Part of a small language model's weights.
Size: 14 layers, width 512, 8 heads of 64, vocabulary 32768, 61.4M parameters.
Architecture: LayerNorm before each block, learned positions, biases, tied embeddings.
Training: a variant of Muon for these matrices, 5994 steps.
Each number is 500 + 40 x the weight over the matrix's rms, rounded and kept within 0 to 999. Layers, rows and columns count from 0. Numbers have three digits each.

# v: layer 2 attention value, 512x512, rms 0.0678, rows 509-511, columns 384-511
# o: layer 2 attention output (transposed), 512x512, rms 0.0732, rows 509-511, columns 384-511
# up: layer 2 MLP up, 2048x512, rms 0.0716, rows 0-49, columns 384-511
# down: layer 2 MLP down (transposed), 2048x512, rms 0.065, rows 0-48, columns 384-511
v509:470422580518553465494538491462524530464524486479523557497460519493527444542526585527542412468564505490568416464488446491467405485517480503532543572522529558477509570476490474508537448540419517442501512497511473512486457547541512436468544496528519450479454504475549502492535512562394530509588456526488505460531449504474500517523454601523527544457499488456520555556517526503461452510529
o509:475478452591492501498467500457491516540409469514500496535425429444474522489489512502467494529487504458426514459507487522517542462505375608491498542487494505551495506550449541511522503500464439513472565476404530508490522478504458558568502467507570493549538527552499529495516490429486458534517585443525516534396436451528398549479506473479508488580505559413500503476503491526496505510539
v510:467427550464486480477516458534492496475508421487525493442444578455534512530515522509507494456498420513427510543478496538500387473517469506468534445490437572588476472520495483466538445550429454498506511529478496444547490574485522481547496543475457538502455505489434467559502488514563564630502540497535532503457505582566472511516459499507465493499436555491471471562602497543581498514535
o510:531521516454567498501406411527425440495502457548600525524499483581483486482510499515464533455549473484548376480537474468418551513589612556579533469486507520489564567472493554473502513416564543499499544494536514432473501495501471465545603496479515454552458451534534479516491479515543485477476488408479539494556508482427474500549489551522530555554532488491499470470457510558513424486454
v511:495544504575460487532489476451570454538513543465558461491457531509524498498513532458496588451465540540543521484455456491483477581513506539397498507539442372447519545423490446467511428425560523535513513513524554515461585432580444511480501547570564459490492476539494477543460516490620527478551560519498471521566517568461540515491442485393588473493469505535515552505500474453503564505509
o511:481482454485451523438536522608470512419466440484520533506474413482495499439508464575522451484587608472458537515591472507489532493464509405531519539489484508499474500476468487534497572501486507486572510547573518530534530529499504498481507502430538458502556553464492473484525561471559444548511546532503418521465524478524487467496531571541526526466440502576465467558407453533498362390502
up0:566533450492420490600524473476515486476515486494437447425498495495488450485548537555463522505482424524464511480512495609600514455523510473553504525479556467467525522465416510507562433508525602498521470462510551465532485469398504428442508510543467576475654533486486454565468480516487481487558545494470469520542464481483497494531562552574551517470501476580533444539508564457503505455495
down0:469520502524486415505508497365481557608432420520491509562485497531477429476470484396509447460479449463466408557528511509505433435403494478537557477528484469527475492479488521467543485463475489564604507417469545490347505410537445526430459525476494489498565464494587512445507477520464436479452567572506455467532483526517454492527494465556442481546542456513539509436495427492572463530540
up1:452587499509546534506490404439509491481509556473496482543533487487493576424489495443564432551478539519527473577480486488524404464522532392561544505552510456445549526502583436464501494526460594511509578524500521526588487423497481528550493512519510455454529441489473479471507472507482494482483471512537513516453542504536504531511448642473534549459415501539538461479419464471543526515532
down1:546516526576500485533474587584505512534501500532523531556506510527542458558446551515475504413455460540491455532489454456533515482445471527462475538446473463490521552570517470509473558488520462536505451513460513402507501497506502517518496503535471438551516516464501534525537541520508534537514520528514526511531499516466438515436528445559531540439512525539508512420511508510506459554489
up2:565488502567505580475492460453503525514503518542448489513593589418513445509474487524535510513541500511460543524512519439470482467480501480549456492502528475496455463478499561487447570480466515488500559490551559503507502510501495482483511576504474439499441487487482506485494474518507475471520500507526495502504565463461461521437512586548538510509455473510507447533513495495487491488472
down2:515511523546595499536466539461537469574526492463539405478510512444493549482487435462524588504492549444493411490503517531452496515507519572481439508513488479564502527509522451469518521524506527526499380468544538480505512499465487504512602476601515444493531476506522501485446518476495494462487471491558509483478457467467505481496469532502439458585501506503529494441485497550590518558455
up3:572500517437467488473518424446542508523511489485564496503526530467487471420440523506501506564528488389485523562512497480444531443528570443547449567507492496539491445468495473544499536474503485444431528537549510453513580439514490501538472584453544483565516541473471516538529502539468438483417474495475419483476463526489495447515378494528447462561487419461568482483525488557515489516488
down3:552498461468460424511474549469456466597479491481434571517463496523511503519573492478508542542468479519493457497473475535513467521494422511469504548479483558366537526515435556505465481465502518531458520520497513512544541548476463417451512457519492500460515497497562567560575461508494537492493512504513501485531505469540528473507485561483541513450495520500493520519548427463574499536543
up4:488491508469475499533491463437523475574463584474476501533535483450485422495491478521454492443543565577571466454513529439419454495571534470472510530488518406489477448517487488502491478455539545530466581546538506481503474549481537520514564540518437532461501454523538500436520438544459478512522529521532507468479481576444526439535499471548488503507541513463457479500484540511495428459438
down4:484469505486471508514502511543460525514524543531515453453499516477541451494493472470489443453564516524506532482512469445473523526553549527540496424486434526461554465506504451473510540551546473489485529587461504524512526541519507554499523487499507523490505528478471487533484427483509493496497471500507554568503565463449454566487489494540537448516552529497437460527494434529477490538511
up5:522487454378511524546491495526508429535514413547448442430543469515558482498577512510514508544483492484499489416538510503489506481512480488464519478542489508436598551491518432544472488547432523448527536459504528437602515488517526510468508485521438462487526482465508459543483416494500530541506549502534430544547461475445472473539440492472571501475534492545505511509432559525510501519455
down5:495480538498478578518517426488483577554471459528604502544470503470492503507492557520495468498539475532524488471519507482509496472450522552513484515538584533445438570468569588521446513511557457519511504472452525535491499522538434505561473476404468513492415492513525462523493481472529482611488473543518463431506515426446557543523536527516417534412514467477524474451531499461611557553501
up6:530525465470496477486482539482557551559459538444528466410494470500397480447473519517502488423491561473484494521451500446506489490558487484514486579488488528588535579579526521495427525500524515528450502527449575559486515429495517497499523473492551463480498532487538485500536485493532504526528553560452479478498473451431483531551507566514534478462500438551574493506458584516522495503556
down6:554545549525548469489511464532461559511489521495538479527482386584512466524444485495469541531540522482456484483540506565566527552454526551537537458466499570564469484506496474475470519536568498469480532471459467448506521507554490536595518529520524468490497479447442482525567569520498494529556486526567491505538500552574459510415481563493545496526495565457453560473509464523519481484564
up7:493501536484517518466467530464467500483446479461522456470516482506539481521493492467522488493500514511460482430491504465472537486530454445489510532448464591517503524513533475491472541483518498471512492478497486481465500562539456576465529449478596458458534508541493529555490524553476455488450484474515480514514486562525516465569437471451472515482458548542588465418541538491389517470520
down7:509485508533390567502522582474487515417530496416477466511487504441503471586502492458507478528471539574494469405499427557479524475477506508551504438507508545568469432541494538533563546506478510434486469530530528496460495533483522495518515519464556492583480520442539537446453585480472494472487509510532544513532553478503514483454483499492503453538531510506500472484560451466507477525465
up8:476525525570497540527520478525461404511549400460501467507563501471537464498513534606520472492489539479406461462510547490389481447450490433497462519534478441445451517558495494433605448537469504534512547571533502507449531453476495434435493465494460488464535479453566468519451511498514453473470553461495490463542529537477577508462550490475494455508533515507489492460504504474524469485479
down8:427521463505525560579463571508478531449449562536478507523498544517503576532498477406519443535584501545584507481476488475519479517514457512560494472484481555501418503438512555459465503485512494466492534442497546529507501560596537457473517458508573447495572449533450501509489475485448458537464573489499482520421454501454483469443468516538504511475503490455534477474506529386543525503530
up9:473545596477499513560505505527546466472484533526547545491472541433539508433551497456447501498496534469527529549453473505459447496545454504539438511531512447524514566542505480460529483513456494488496509446527481498472497516561507531446512536501526514531541442475569612475518584480421523481454533421508466519464541446482449535503480468491576500538470500504529501486424578476519510476470
down9:517450458527542443545494523534521475500517460499532538492437528483500461560509639514490494504481481533482546513570518508504580518553495482562428457496503547462479551488461532493482427447504464475464481486465537514558501538559459464549474555547483503408451583508479509432493541480526482527490506520455471527549495495521518513492426554436523479428506506475528549575505545541532507489557
up10:527498554471537542504493440477483466519456531579456497429508472484418468451410500518515540435503496527517509475503506496448481485548466571507538549452446519487558481524534494491450446571521504499503514530507482516460457427426476452492457537462430513470476470588480520540469554567533503529578420493525542590501499474461463552498414543455483418524520491486486462529458526493478534469467
down10:510483467462495437502565433433427493480499509504486508478551470509474533418541445456525518520459435549497465485544469481505526548459526420433496456497569394509480527509453517534510518510503513475444559493531460495502570513567463466524548451478528541437472520462468422513484532596407472583424528478505547416529475489492464438505485579524519461538440484499407493529491545425542543493441
up11:469509442543470551531526461435471520454478487513492492523462500546518451535467471430479528493589442466459539513535538501451443517517544547549535529526527542449538443458496526409556539537398460461540542450500447514441475535516394525482512476487487389456539532512477435501553517500455414559497512540537461499524518533572526564529575530550535448567520509489447464466474469471485496475489
down11:497570558521550439464516495502512536537451482548476485495497510404509464479551491550500500487452459511394519499553488559483511431512519562434527564562510465491449606460488509434503539539436540462556491525499498523512529478528483473458486519508576518493440436565475488500475467486502468403581487449501502545531551501483489476559432578510503536475493467550464519520494479511490439524510
up12:528544495568500431546525423453583521459467423517519441479519511445526505483531530520555550484504475495461602515522483502462490536442511461438582503511465551495513498471443504487480468560473510432486521512510508470530448468468479538546452494525374491504500533462441513479570527441503504498511501542595459556493450455502524481487520520565555423486534459477540490503502616551487526561484
down12:460546504520428445525555490423422490510502440514510528521491572475525462485408542491549529460504500494471509497576538423564520518537476501503529501500422476450489541472451456460470467501515526493526522510510505469452499494522471494523505451461459495499555515488521510553504490491534501484480535489490476545515502508461464468489548488530425431417580515497435476556487517478484541498496
up13:474463616498524534412485572487507551481516515510488466486491525467511505484428513523516490527456502505499440550492496485550507469530533443499496537554404493487509520473509480416545466531519552469530508496428487501457512512470503492517516481557515491499485490516461489481497507516427487552541434512460540440461436473502521485528540453480459524450462542492540475496455509518505518491530
down13:608541443488568521456507446491538492479471435495531487556505527452561557506487505474481501458480517520501468536482522526462541471497540495516503537523448430530509495528474535532498480488514438472510449557500492538474549537490473521474495518527482421466528505470521503512495441526471439542510469494516452453519379549443461480536553481473514530492491497538466485460505520464458542580480
up14:575518434491505495532477573519441536512435495510481576480584513362477588557457591466496577481551461526378522494506529460484566504487561470484513490461541473496554543536444529529494535565531513513582513488528493528495504483548465523452460553494546512531498578546534520485467453479475580522465525514484423479506495406407462508524469471402541483485496495456468522508507479460535581501511
down14:515449553480531532481563401479507510536537488581535586497404496552507528486526533527490510492512459477516481492530475582522541530480500578542528449472552504503422417497489524463513452504541468573481511518494564556549462452562451501446460459469446562421526511623490486455518520486527532577470542465468503503456570495494430530530477483433487533547486504449545416510539587472536445488495
up15:544424480476501543454514543573519529529470498494471506453532523489494537479539517461477451551501425469462460483496503493474540434470483508518464507502506468485490524540522466487474561489441523476483504492423499522495519523424525550474488481508610509499525523485561551495560591484491504458488452535507496563490425435489525581552575509470494492514498500546493522506503485495519564446582
down15:477481520402532489559559544541490530466516535493539506495496466486584531522458483478536523466535496518525470508565482483557497525435499446462484429502531478509557501483457519487493464512506490526567472503503561454521388514472473628569468451516449513520447601558489485519535515476508504526460555491554482465467483537503512499437479470503512507523494543516492463533466486547511460445460
up16:507496485467519502439481558509526476433518502529504478478507515513481484535567518504444535526523508559466476488538528463482476483500535482523441475457530530512453504528466529465538505459457484493474427535446482563499457485556511516482481495518509516520513455461532533478501491455497462497484466450472514557443570532498455545545525518548416510554543479474506473503496513449497523490500
down16:581570433511476501382464492480494508501502436523524492609524504467494515530536496522583477525434441474496474505551412612534509487490529508498526461526489487492497488502517531481484467460479520524544509536503431510461573542544510538469512608490545466555420502487513509521455550504509495507493520504546534486507481502530584514490430524458432492529490465524485524550487496425480484433511
up17:539440439488506534480480471513479469513508510505549526501504418513490517504509477555486483535491536479529530461555511447524489446519481541486487499477479507513435531528504462459510451535520503524505493462435500498513558485490494483532514500521490521512552535505506461472541493543424512514513458461527521476533538520466451509559541455523491493473541512482605532527509543556479541562485
down17:441440430491477480546526481453468479562536547599502514522458442563480489560577466461371484501506492525476479576546527480473463514557544558472445495533517476496485468415477539493510493443519514516482566531495490548500496482516501538532469415546517526565522524481521544473530470550482466433493480488524486540549559501478455512554467506535449516452465533480551471475472536539513461481528
up18:607544532487522462545509517541523449408452457554432493496527441470547515549490482490481447483529564516559496493509451566494469489509614429479476499432504572445512468495471500536427483465515415470422513525471482578498481545563465488529453481518552469511488554459578419506543539468540536571589539487473515478610530524502461479530479555510538529429559475468555498539589543532492468453503
down18:505478544505425473491547534566523507491505532466478528512497508502530522456457524456498548494496456533488466551538436534478517483533429502493429507567540473456511497539462479480546492572502501509499551466495529537508541521483463546493513549513533478519444538486534519493446557476535480482431476512529482450470524521534515582519558531437477461532499478466531448508526520576498447533552
up19:521550472492498481483445476449445418509414467506487518544441544543543555462464494525536487494629521498577567449524584535436521508536479510458491501464485469493548466480405474516451542523460471469498601469530509478512509477510497533557480470563547499406555523502510442508571499500435469521452494552450448477525497499533504482461489536427506434515544547446509476587518532445463481437508
down19:583505489492494434500496523518420514447484482482453513541504474544424499532571441422499540529404493439485417467447531463546522517392569445486531448539369501509507503519458467562549478517466502416562459557544445517492455592417449530489535503509442428540408527502499427513515508512517533536546534487468546527532549544549607497586598495466549554541541493508470481509454525466576478483409
up20:433471476455450468526521491518502444533473541578444464536516477525453517527533523451536523537456525534471477489592493501497555457544527506553475486514501560522473501563473490520442455507505493477548517490499548431520461489555440553492496568565507548557536481498395510479527476423422466453487520526470550453492493510454490464488553475442540444457486524489552523494503441547490512497534
down20:476517493503492554497424516488510457499483519519590409522543526472561451456468477581515478505454516450555511508454511470482503567464538561473550537526497497570499440514448561508466430493431468461489569495555517534456476563470479484497486505485496482438403525474554519493432465535527468515475514412500520593465454474499529571484479454532519610510570520483487509524477492531585497474390
up21:462485434542490513500537474545519494479555518504512506487474489503443478472541485507514548524516472506489530480440539500496450596460489557533479506504520532515479452445510513522508472471453565550521545518563473482421482470449449539497505480466467527496543510473467510525527493536483493544492469481534519556490502522491507471463509513451527508493526516525487529478471480548472510573491
down21:524497488483557519488434487513497483492478506492467482553532534577466478474495526552438438512509494572475555579498421542430561435539498481512463508520482462473468537501446489421493478505497525510500504514521560519541552495583499507528514487534545492551485483442478486488486515519461508489523492436464500438473538511536484527506441449505448496593523502492452547578540530470487518449502
up22:494516447460489531454495515468542529495497526519488505479524478503540472438543585485560462537502484494471491457508454511483465519457451516472520486510550517543453456515545552546503475547501474574500489537530596534463565485495454521543478495570535508540457541529495504493580567535517493497505493505471414529512424483446489478556486465521531472571477482480518511522527537570473503589555
down22:478502530467437493539436430546547440480486488460387446513491539552485482530500509487501496521409551447499447507496478534504416487464514474447530419508528467417562515508451505545535461481456519436473449508521503537443498441460528501490466527560538524518502479457501548485547508492518527527457543473513544519517492450513493522479576486448531550436488527556471543485549538505416427501474
up23:555459512540472497507466481472431520476558559416568411440537486543491494475463506517475508539449499528501518513460484514464547408533494509499547464437475485526554507523468488390452519487469454517548492518479468448482585479506473535460507534482489484535479482515485431443545463482445576477431513522518511498527496481504511446496509567447549564479547451511488550482513434469496539451514
down23:472499470485464497483476512477535546514457435486504556478469485469504433442495555456507501480465483459552570515504527482557561524459521506487562514441542495497475458485509506523477513580491578558546532538490451479584493551489506496524459513433586516526454504495421542476482483521424474532451412467485532525469449475512474540470523453495398420472496521459523482503500579496422521493506
up24:522514494544473515495500482464536491476496575498596549510492536532422424487509562517469523510522538518526516534488478518521481501489522517563518521475523508481479463455465532452553433576454544417517419526597530498524509460570485524508520543495513529470525537452526467457521563564468516480445493529484561456479453479539417468519477473529506491575548470581511540452493513451425494507435
down24:549465470473497482518538466489508532497531553515509427552531490547554521509444496477491500527438517504498522519479501487446530543518466451452493565557441502464444476553425525475547520516493542483506515458476571530522569460457555413553539460456461516527489479565517496512407576475477499537504485500453517455516483401498479446489475580437444473475499504534531534459535558451510558457506
up25:481489547493509571493441402498481587494451455586526495545469442458579438484466457528555504451435513478513471491491492465483514586504472464508427474520494547491484515468527501474443540513478436572485530414536584503491520445504523482585507464547466462475482464506454488503552447455473436476506538534506470484484451504440533443537432529486466563497451535460508530541513519475471467457509
down25:513491448514434424487570523535512492427502500523461462454461516518432477510539524531509501568610490499476480487516511459521556491482435531421517479483502503506495467535460474505553431519525423517482467492484452522480502505542527559464488555453511531531501532414553478520467510551522506444556472478520486526424526498551523524527530457531437521445568495496493574420507467543501544555448
up26:642463423498456464555568486446474465518501440511526463475455525527567550486551453546536472473515364530502460504544520524489581556467423509495528479474539493460493452542521521487479506530558488420469528479484504465442543491480411498500511431494430469492503503546430445533523551507549467500483486488429554559474465531535521541456474515463490478581504472452541547534459525499536505557438
down26:536511471458541499473417462465427523484439450498461486517547466454492610502520471484485508487539455510528479455520430515517500488526488422450499533568517499574494475497544517513557547488480500494583526525534483488526483541533447447542480537521532483513449498485532538531469527545414495532501442490532445490471403434467517440544559472486492468448420536560566470521526506469543509510504
up27:492542470557398507433479492549495483508585439541433492460546535447504543618492518471433562499551492483504516482497542585479496449471472511405538482583464446518489493466536484546518428596458517483514505419517514459600462519469492505533569476447477460538493509496460458485453574436522485434443461427462462525505417562410508485429530506495546483549505522475497559460524472477447488535474
down27:484509501474487497468448532448523534464464477492534518536444553470554502487538529485528505494486474492534520519472432488595445520520490476453465542461463540492507487486542473415530456488448528475542461423511519461503482486530487514500558529456564515491462489505501523522526502537483537483572508497560473460526473449478556513561501502514494539530583548547507547509419596456505459540503
up28:516593471506500394492499495523473562559529471528466563538501520543529475506446472489491504483477482566459445449417420520435566504437473541528452527432502483511496519457521469503465473542520483498528502498479512532516531534516497491539521487405527541492487459507464513458503507542504457481413506481491478438469539467533517512480465501558470511393457509488528521499461476471555525535490
down28:564387466527546513387502547477508449512489524495431502466490560527527509470574494476500485529552466530572539525461480485587521499501448495492478443538487440536482524475518526527574511441522448553587500496524428493463492439424449469474483520503532475547486485499472487560482522476478511507493471485433480507522451474517573477503501487458452479579532475513423479474482535483509483496514
up29:490422487443454519490548476468558522496529488486476480496525538502402501467467501427471512524475487475517517476448544427544508406466492520477522573487486492475475526505507506449505503491509555411477500460459576486511484523542500550435490496419580520484511455472452525545497513476524498525509513473523567513508490521468530476492491560493527429515518445449499534531567565536507522475451
down29:493508550455468525486459524519497497514504483524533479512484451469510524466542514495544508486519500508491513491505404445463541539519480482481513472512513544411501449478525519570502530489397461584550475493491517540492507513490507464543523524529511493491429490486479522483502454525458541449575490439502503507441531522536481459486506423476527512462497522492544471483494456521471475446442
up30:474542463488535490474497546461584467523508539505463520430605546475525568497544552539551435452512509480502496460482549496578508433536483490511458570519532519461504553506441487534537491495482536547524544473525443490442549526516497497536499459497473518511588472541555478507473520516561471467529462475518449459454442467466539470495497479492537509478503497473483532559590525489493555534475
down30:494491549544536536470518527517477510493503476544531510532435489519457560453490450507464402499503476538433497392549523443461529542486512447490583456541514566512497506465496464527549528520464455485461553460530466518494498468496557464474468517458565485457374449518443517589465475451493557526436482488482570507544558467493462522454560533529521459474475498461506511562429410499447473532509
up31:480493432450526506555470587505542474429518458558437542529514506532517508531547508540506468514492490457543490527514482469522455562494498526439493414495561544472526469520540512525456491537512463501569505516463504494431447540479487539467492535462429469465492536539578441457536446454452472421500436510495527472483479480445502517546484472551498505521542560502508471479462540437470492372538
down31:534554517545503541474544561504497471514528566514515464466505428547491531528488445557542499444478490492494424453471482469494516413584490510520454465458538462528444503580518497488601502503497507420491511476540509465499509526494524487526493508488463497481438405543458551546467518490511444462553514485541540468550459502542513537480491501494508523505502478474518465470588436488487487521476
up32:464536504503424415519482419508527550475536525445477480525451443497528474468547503587483438512513551538518534500504478473489512533580526536481502489567549445468502526520527464538555452555440499454494505485584461510473511447501490472569514501505467524440448481525510429466485492536452534484487478493468544468480509531478455516477446470490550487499534523516464498495547556498563522523507
down32:531570492519475543526548495537466521458525527434481438507473511526532509465548521523533457550515465510507470503377562540489475537465463513484600437501524417459528488495571545510487522427493560520456526520496487551467524466426518526462482487546549531559431557476514487420506529456496495540487494497445513514526487520468512536532521562434515526544548438460534585534464506525545512480493
up33:487522523505475471517507489464528482441505495563509530473514479534582503503499446469445490464510458492536449495480516527493447514504528589555432530488493460451517514534510443416534514511476527471537493469512499530443572464485541540497487479436506456514496538547509536548567526534526497474486562480431541533541513523444477511486503469525533526497467507413504460528523469428516417538431
down33:528501545464528471490541458563466478467566489408576526516462499524446457503543609505435511481415499532550534422518537483498573413534510437444521460520550521485456477469487480510513501500530497482472492507512450535492460567567456440501493482542506515507497472468436463490488493511428518467584485504506406565469469461533545525515436437493507539488539522509489546469434491516442561532590
up34:486444510590508484493497496533449517530545548527486466553517475471462555497475433480483482519464478580466556498533493538548480529506523525536479548493452592476464453457461439496525435493597415495547520443499450616446534543502559505459485521535551463467537532514488437453494493444483449522485510523488468458476442507496515533440538518483489510511489490508500453551523526527474467523480
down34:512457565514525580508451475517501458493501575490430457515592558506515485429569512573541528474503490532497500483485491509490491485519474495482433493556565483500510565492462532542474507456551505474450514477542496446494497448487417475516489573472570588467460466474541501489509584478584542540528517527515494491507522460471541460529504484528475457495491539555533600539469459475528500516503
up35:496497538505486484488512574518486516543458505552426495489435557508534473443483490507477533520487494538469524485438502565508524476474495546540520528512455492510484493491513498506474458480507449546501505542514537464482482512532514507496503493470459442491491525473530525526517546563482481424499565488482515537475441519577486573487522554526416563488465453456493496464460541518523551580481
down35:537451447568528535526512450530471550491418564465436512547512486466428553509488554490495439491440496540508473526608495479435467549486483519437504509507536524488512471488508538489505533535536459426555570516468516447465569487504529512446488506523449473493459504392463457532510451504504552490480451521490492498526461488544485438535415452511441437480579515541505560483469473504524508414511
up36:556579510439537518524520479535573498465530444505428525481511481561533528417534526518462471439480484557455594453485460453543527450530571460498507485482462461537562504498566538539617433564520481514545413517447455501525544505541524497465566561509435516450505502509581465525452491465517558459491529539430522466519392498480478508504506472459544578473525523464491531470534578551525434505461
down36:451494478464482437517471528536486503531452477440518459506519440518507497505523520528527457557522543504507368509543458456465582432570521493500504546488441479516547484441498499585512591469522457558478499551519501419474547511493494575439523492544478499523506564511507479523524503520509488519532451451461526464519498514554434428509522475549537449535482472446445512547519453481481600484526
up37:461514532543520420467449534590556565492540534513526473477493511493575515483504557503551523550450465509518551540522437527494628474505537515494495451542398517504419473442434524593509530490485480446468622594500544493450503455462455466556415556401515513483508533528473508502567480453556561481471520494541501443479451506509461485474562431514489486522427529535497526423462469505462508505441
down37:458546511477515542459500539483508462482482536483532519481450500520484486518492481483428499561534501418550489580496469477490427507514409509531545436521443476526541533483483538514461573563481450509410481537432483485451418492465485478537452438509463570427487512481540549540412474521473474545469533496478567498524502476469516525513500457568572433475570482503461553479532516535485449488484
up38:429550562572510559525499503512528477461528535453527470531548468527490509500509512507436446538562461524529489489416507518458508496475490514488475541517551477513442479511526492537574459542466457448508522567514518481523559482550503479513535509502509510491484513501446545505508461501465550544462510503505525469544506581498472494526502468506525473529452491549418484475461493512454467449487
down38:437521527542594517440490557482462480535497498512493560526504468548550439470508427458521512506455488500536432495469568539536509489549460557494458540502514465552510545545540507545472480513471518482440503526468554474499522488522534461391457544503479435447469459534550497469502408520495477463447546510531544508516536494445506530508534480453515558490504532476578497447512484559467575519508
up39:525481423535511465557450501530452529477544568527459550497561388421454537541509471549538602498498470492543572542484495463499436545419570549525512537528493505406468476461477536475505467510439496605534472441435504557503562533547536482549543522460559539480557509483405466474534484535572473556430431505458548518478500529461457497545494457494497602521478500441457495482485544414444529473431
down39:536533484505529461542512565447584451504559565435508526533424468471555529415501575524492456494531533523530515528458531548549491443484481490499474420504526523580516477491453517473489504445473490541493522505527520494528515447417471513476525472550453540476536513539609477539357511520562555437435510496554476450528456544460539514445493467510515513484466538526524509551442559522544423523456
up40:529492470532433493538480561456483454543583509502495485540439490485493546476466420403528483561491498516507497465561487478479538488464500441506531530473493526450472456487534483519491462525525539452510486488469442568568461476549509553521515473477512560486480489531475603398490480481526446525552451527408423515513534488511462503520554483475490534511455481555538474489560486475463577441430
down40:517415551526443499441511485512462489485488433556471489437548495551574513438521383498554502561439471458564471429463504509544449521466464449527461494569502482552517479511532473491447476455456413568436533517515478419440462559533469528492540483463475458479565501499460495553508494485440538514514563476526492482469560531512510529577474433526504520545504517469481507502571571469521483499560
up41:511478506424550500552495475524538490516503551526487524488467455473443511513510459535502462514556469500554499492514477564463485496521502482513499524532487499525510488507513444492511494430524476498526476454479457491504465440523499511413537496453537502539533494521464543552538477519533510483513470455469485467559589501559575516493543536505520596553508529501479468470443535434459552456568
down41:522481477582488568478466477548515530480497506495435503488498445458514509520521542486464528505444517481438420532471499531496474504428518536508504505503537444436511507501486557427589440517472568463564584541540538549528553549513517539582530546605483456481437479501456499477445493518495501469506546500435536538518444474499415477511490468528450449457492550496493517527559496489516466527476
up42:556489525509488372426456573492491499517547506462475515450428429527603495548506516551525485491575464459427508505508500465505528539440562462501498487425511486422483491480447429499539508479508511484524465493480505452473544496469455506493492517412439471561515536542497492534457577495593477550503490503463456416521495515492473472445554513493505507470428555496520480460476487458536623505489
down42:524518494425568504538526510533496502545545455414496519489488489532451443612536534526411549522449479537582478423496529517498531501483391548430391509472460580477514499457491411476455550499454499549405549483582552489571568460578508504462552526489522549455533508479543527423503476547518521560540512478503487483548542541485500501523518501480441546564515484502530538482562501496510473497455
up43:488563551498469537484472472467554500522469482496501502520522480532511434498425412502481483522565455515507486469529550533482518478560568540555502513430515476529515446497479492480497492579529416495533523549520496486485477424453457512543482477462519451502437500378519511502530525500421532503506510465511498519475521510432426493545478515490436456516494492448537473493537591460512496487483
down43:499510535466600502507514454480499557530511501504536461577524501524513517472543527497512436540509492478475444479446480500509529480434472487523497520400535527452471499476492527467503528436515528415503517490456422501547506507450491518477428503536614502368544482537451476463463543548532450515449477468500507507487522484525521506511522510460498468475481442494524490454497537533503532475526
up44:535509478521429459454542550462474491463492482530489459484462577562527447485418515551519522418486578542478551547511524450493525549522523478416576428524476460454459499486494494514505519454490529492603467550491479477529493565483479522492491540423453574509543455497544470477448468496484479482528517554474478466534425492518528493509513543464512540486510503499483426471555516485521502495532
down44:576437518494498500527484500425458446481496522457509478494530486494540537476475474464429469509467532503488535430480500536539491428472526525583515567581487471483519529550498457465501565487481537511522560530564583502521522538442551505453472471512470458513485460480489500545518455520483494495517533530556465457532536541490468530451533488521526502536508516524531510469489507476545530512579
up45:514435431490499470541474532571509539521556500474523481509571500458454479495495465475506536504470527527471489492535546487522487515478432476469534490471422524482479396475508509496501532439465493365498562515472482504626479435465529457495511581417505514462516512547532494500498484470491491530504522441472509522415422504521508534497522462512568468569520454515527478591469489479537547550536
down45:483554499513561448455485521512535553513521449492475548485373457493461486581525563524526555515431514506546472461397446530573465544555479493498460410514486471485498486485515522483481524521456511526534479490538579503519560390552479492498441450598547410522465535498468472511406533501521463524435526508534465518493469515527543483475457535500499478540526605474475445519513526487521486409483
up46:544474543429440438512526488442506475502415462570436513561602434489459488449507536479466495479468615538461488644536444501474543522551512526465549517528566508536532519482509493525539494475493540517434510488419558526518466491537527432401535634580578497435597495567481520461561504470505482442538513493521485430530492443544502502478513496471430522503501409489584498462511563577514509585465
down46:465500472459477536491397510442461527481469501518563515482426481533481538486562509449466541515500476473458515482481571493630564478449415435519528499585534539569481515543424448535505521571530461481501523524503499474549406492480559463451487510531537478516478432490516503505515495473472457481468461509523472503510504483508580477501589576456552481525475538512552433461595478489426550586493
up47:513446498493451464480459462451516540549525510471480557597492431569470419500479536522490474463472479567548499512500458575488480574531636480492575528518464514513552512423502477504499467508456442519489546417526514537411545538552460485513544473455475511484465503515522491458538483525475532459576611488550496429526570449567545439435443501547528569489474439493559498470509566453547440513446
down47:484543464435604498494506474504506564545501519444482405425588494482483470520545500433443478499555473468486480511543560492509443491507456453462429530563512525520455470530533498474533620451409495537518445468487444464516547480490575484414455554516452553507523571468508417509494446463503488475468493480527526505433458503484482610494470522583445577543463497504480499493431488579460539452488
up48:538459494515454499482470517497513534497465555449487526536585488529474520434529561548514469535523448550549494473382461444549546524540575509513470513486526515467538449485535447521488494490527480472591487502537573464576487489469537496473491596529507519494490521469510432504522555550507543518484453491479555522465484534548527544462559461435490420478482482482458458486543475525434493511529
down48:501536532460450470537558484425534505504478483542535474546497501487507516543510493492491522531478528510538493466559481446593491442468474488451510437533536431548450404532445505511465500551562541523453508514502513456478484535420558484493415479465427466494493538499496496480508511547440510565542504539516501522541557617508552479519480534485525459497540502439487484590466474414493513515475
up49:437484564512501479535505493433505467491501510494496508501527491521515475471470468481513471458543505483472468524491471508504543465520504490450462509514466509478519546523459491513477466472540513473541507563501562499493499507518513514441502508482466500538536493521505491490570534496476535470482482509479488555496457537538479550498527545496536476501532486536523498477495499500551508541469